{
  "head_dim": 32,
  "rope_theta": 973000.0,
  "qk_norm": true,
  "tie_word_embeddings": false,
  "extras": ["some layers without attention", "local attention windows", "shifted keys", "gated attention", "value embeddings", "hashed n-gram embeddings", "a smear gate", "short convolutions", "an embedding shortcut", "learned residual scales", "skips across layers", "norms scaled by depth", "capped logits"],
  "init_std_qkv": 0.0414,
  "init_std_o": 0.0514,
  "init_std_down": 0.0593,
  "lr_mult_o": 1.35,
  "lr_head": 0.00519,
  "schedule": "wsd",
  "doc_mask": true,
  "train_tokens": 211900000,
  "max_steps": 4825
}
Each number is 128 + 24 x the weight over its row's rms, rounded and kept within 0 to 255. Layers, rows and columns count from 0. The size above them is the row's rms in percent of the matrix's.

# layer 7 attention query, 128x128, rms 0.0413, rows 60-63, columns 0-127
size [105  90 114 109]
[[ 98 142 162 118 133 134 109 143 160 158 114 122 141  87 109  98 176 187 153 164 113 123 140 101 151 108 179 112  86 112 143 127 106 133 109 123 127 138  97 132 125 133 151 119 127 143 116 123  97 145 114 128 122 126 113 118 162 107 145 110 127 131 111 146 117  98 132  74 163  99 161 149 130 116 159 119  79 140 192 127 145 155 102 123 102 119 117 109 102 150 136 139 143 109 109 178 104 163 105 151 112 122 188  76 104 154 102 107 133 115 114 145 120 114 137 130 132 133  94 114  86 160 101 146 152 108 132 101]
 [100 108 146 119 157 173 118  99 143 103 162 157 107 139 153 143 142 152 174 124 109 125 115 135 135 107 109 133 136 136 153 119  91  92 128 167 135 109  88 143 121 153  88 145 127 115 149 152 148  79 134 132  80 121 164 129 147 128 103  84 100 173 160 126 113 112 163 128 136 130 126 116 138 126 115 145 149 133 163 137  90 159 142 101 176 132 100 159  90 145 148  99 130 130 106 111 140 153 177 144 106  93 116 150 134  96  90 139 131 135 153 106 142 141  99 126 148 142 133 133  77 131 181 175 140 145 141 144]
 [157 121 106 117 145 138 101 120 117 150 158 153 157 134 129 133 132 115 159 158 127 130 117 185 160 129 158  83 157 158 162 127 109 124 117 104 140 129  85 104 139 129 137 152 114  66 112 104 162 163 114 128 124 155  80 138 142 124 176 141  85 174 167 155 110 117 182 135 153 143 126 110 127 117 103 172 137  93 160 125  95 113 148 146  97 108 132 176 129 100 136 112 131 134 113 116  85 137 131 172 119 114 117 141 133 124 130 108 133 118 143 111 102 108 153 138 172 157 171 128 100  99 140 111 147 109 119 113]
 [125 150 139 111 107 126 170  90 144 117 142 111 117 150 118 147 122 111 166 140 102 123 134 105 137 151 128 109  94 115 137 163 121 129 114 138 152 135 138 150 153 156 156 115 155 160 164 109 130  87 143 126 101  89 104 133 100 114 141 115 148 105 125 114 141 123  89 131  96 112 132 145 167 130 147  83 181 168 120 103 145 165 124 104 187 150  97 111 138 153 160 121 107 153 153 165 135  87 180 147 159 156 108 148 168 109 136 161 110 121  76  77 142 134 141 146 138 101 124 125 150 141 152 153 124 127 113  94]]
# layer 7 attention key, 128x128, rms 0.0411, rows 60-63, columns 0-127
size [105  95 102 115]
[[146 143 123  92 122 151 116 148 134 157 132 167 156  76 116 102  96 171 105 163 119 131 115  89 117 137 131 117 122 162 158 135  88 130  99 112 126 148 115  78 137 138 122 112  97 104 117 112 114 113  94 154 115 131 112 158 188  99 111  99 145 133 101 149 110 124 158 114  98 127 152 134 137 151 131 142 127  81 165 170 142 132 119 135  90 115 125 166  97 131 117 141 143 136 152 126 122 157 137  92  90  99 196  81 110 129 124 131 141 125 123 186 128 140 131 122 145 127 153 113 110 159  98 168 153 150 130 123]
 [ 84 102 128 128 124 143 140 127 110 158 149 136  70 110 157 138  92 150 113 145 136 130 100 173 139 115 107 116 135 112 153 126 111  95 109 123 114 126 147 151 145 107  75 144 133 120 146 148 122 152 132 115  60 154 132 134 137 117 126 115 117 138 134 114  88 126  88 176 169 139 128 149 131 142 104 125 103 114 141 117 126 143 186 107 186 154  87 137 109 156 188 112 117  95 129 156 133 141 100 118 122 152 109 125 168 121  99 158  81 111 149 156 144 118 114 134  96 148 111 104  85 117 164 116 116 140 102 122]
 [142  96 133 126 142 137 104 105  95 123 146 180 130 156 113 130 135  89 142 116 102 121 112 146 141 141 161 166 125 145 138 151 114 148 102  73 120 113 125  81 152 144 143 144 120  77 158 119 167 127  96  92 118 180  68 133 167 126 150 139 133 117 197 119 111 133 153 120 148 125  98 105 133 123 124 134 133 117 149 125 130 135 169 110 140 130 126 150 160  64 156 135 124 155 115 102 123 149 149 171 125 122 117 168 118 130 147 147 123 159 151 134  93  78 123  83 121 127 109 136 105 101 125 124 157 123 140 147]
 [158 114 121 117 104 115 161 120 159 165 127 128 114 139 159 153 117 137 110  98 143 132  88 122 144 151  93  75 133 110 135 119 139  90 115 142 167 144 123 166 178 146 137 153 157 119 148 107  93 145 164 157  95  83 154 114 105 102 144  85 149 104 132  99 132  99  52 172 111 138 117 176  94 122 149 134 135 142 144  99 121 143 146 120 118 142 106 106  96 137 159 129 110 137 153 113 115 122 145 123 177 120 132 132 109 129 134 118 136 124 138 129 180 172 158 162 163 130 123 132 145  95 165 125 141 127 129 121]]
# layer 7 attention value, 128x128, rms 0.0414, rows 32-33, columns 0-127
size [ 90  97]
[[122 140 116 165 161 127 168 163 137 115 105 120  98 132 170 181 127 140 115 110 133  89 149 110 155 137  83 137 107 165 122  88 153 101 115 126 172 157  76 101 152 139 123  95  79  89 139 156 143 151 146 126 152 142 133  96 122 141 124 134  92 132 105  96 155 123 126 164 150 150 126 130 162 131 107 136 114 131 116 137 170 143 132  99 122  85 143 155  87 157 139 125 116 160 111 139 122 147 147 139 131 139 126 144 111 114 122 158 143 109 116 170 117 121 158 166 104 138 114 144 179 123 125 130  61 152 133 102]
 [145 184 107 127 142 127 134 145 132 128 112 129  85 121 135  99 150 118 141  95 113 119 103 124 111 130 128 129 139 101 161 184 162 173 108 129 158 147 180 133 111 165 130  83 131 124 144  75 148 102  86  95 168 139 122 128 144 147 128 133 141 158 120 125 105 138 110  98 127 119 127 134 111 141 138 139 114 136 115 107  85  96 136 144 151 117 191 149 136 154 138 130 130 147 130 152  93 156  79 160 147 142 142 133 138 135 130  95 150 102 102  98 105 109 137  94 126 180 143  94  82  73 128 130 148 143 112 123]]
# layer 7 attention output (transposed), 128x128, rms 0.0513, rows 32, columns 0-127
size [ 95]
[[160 116 125  65 129 122 126 124 130 125 165 127 136 126 117  89  85 115 173  89 125 148 117 126 116 122 153 163 149 148 152 158 120 144  84 140 125  90 133 127  91 120 116 184 105 176 122 136 146 136 100  99 123 141 108 149 116 149 103 100 156  91 180 158  99 121 141 135 121 109 136 142 122 109 147 144 114 140 131 129 101 166 111 146  93 133 128 115 164 161 117 116 179 106 130 143 155 111 117 116 142 186 141  98 139 134 109 111  88 163 106 105 138 102  74 120 136 104 142 130 106 140 161 122 169 110 143 143]]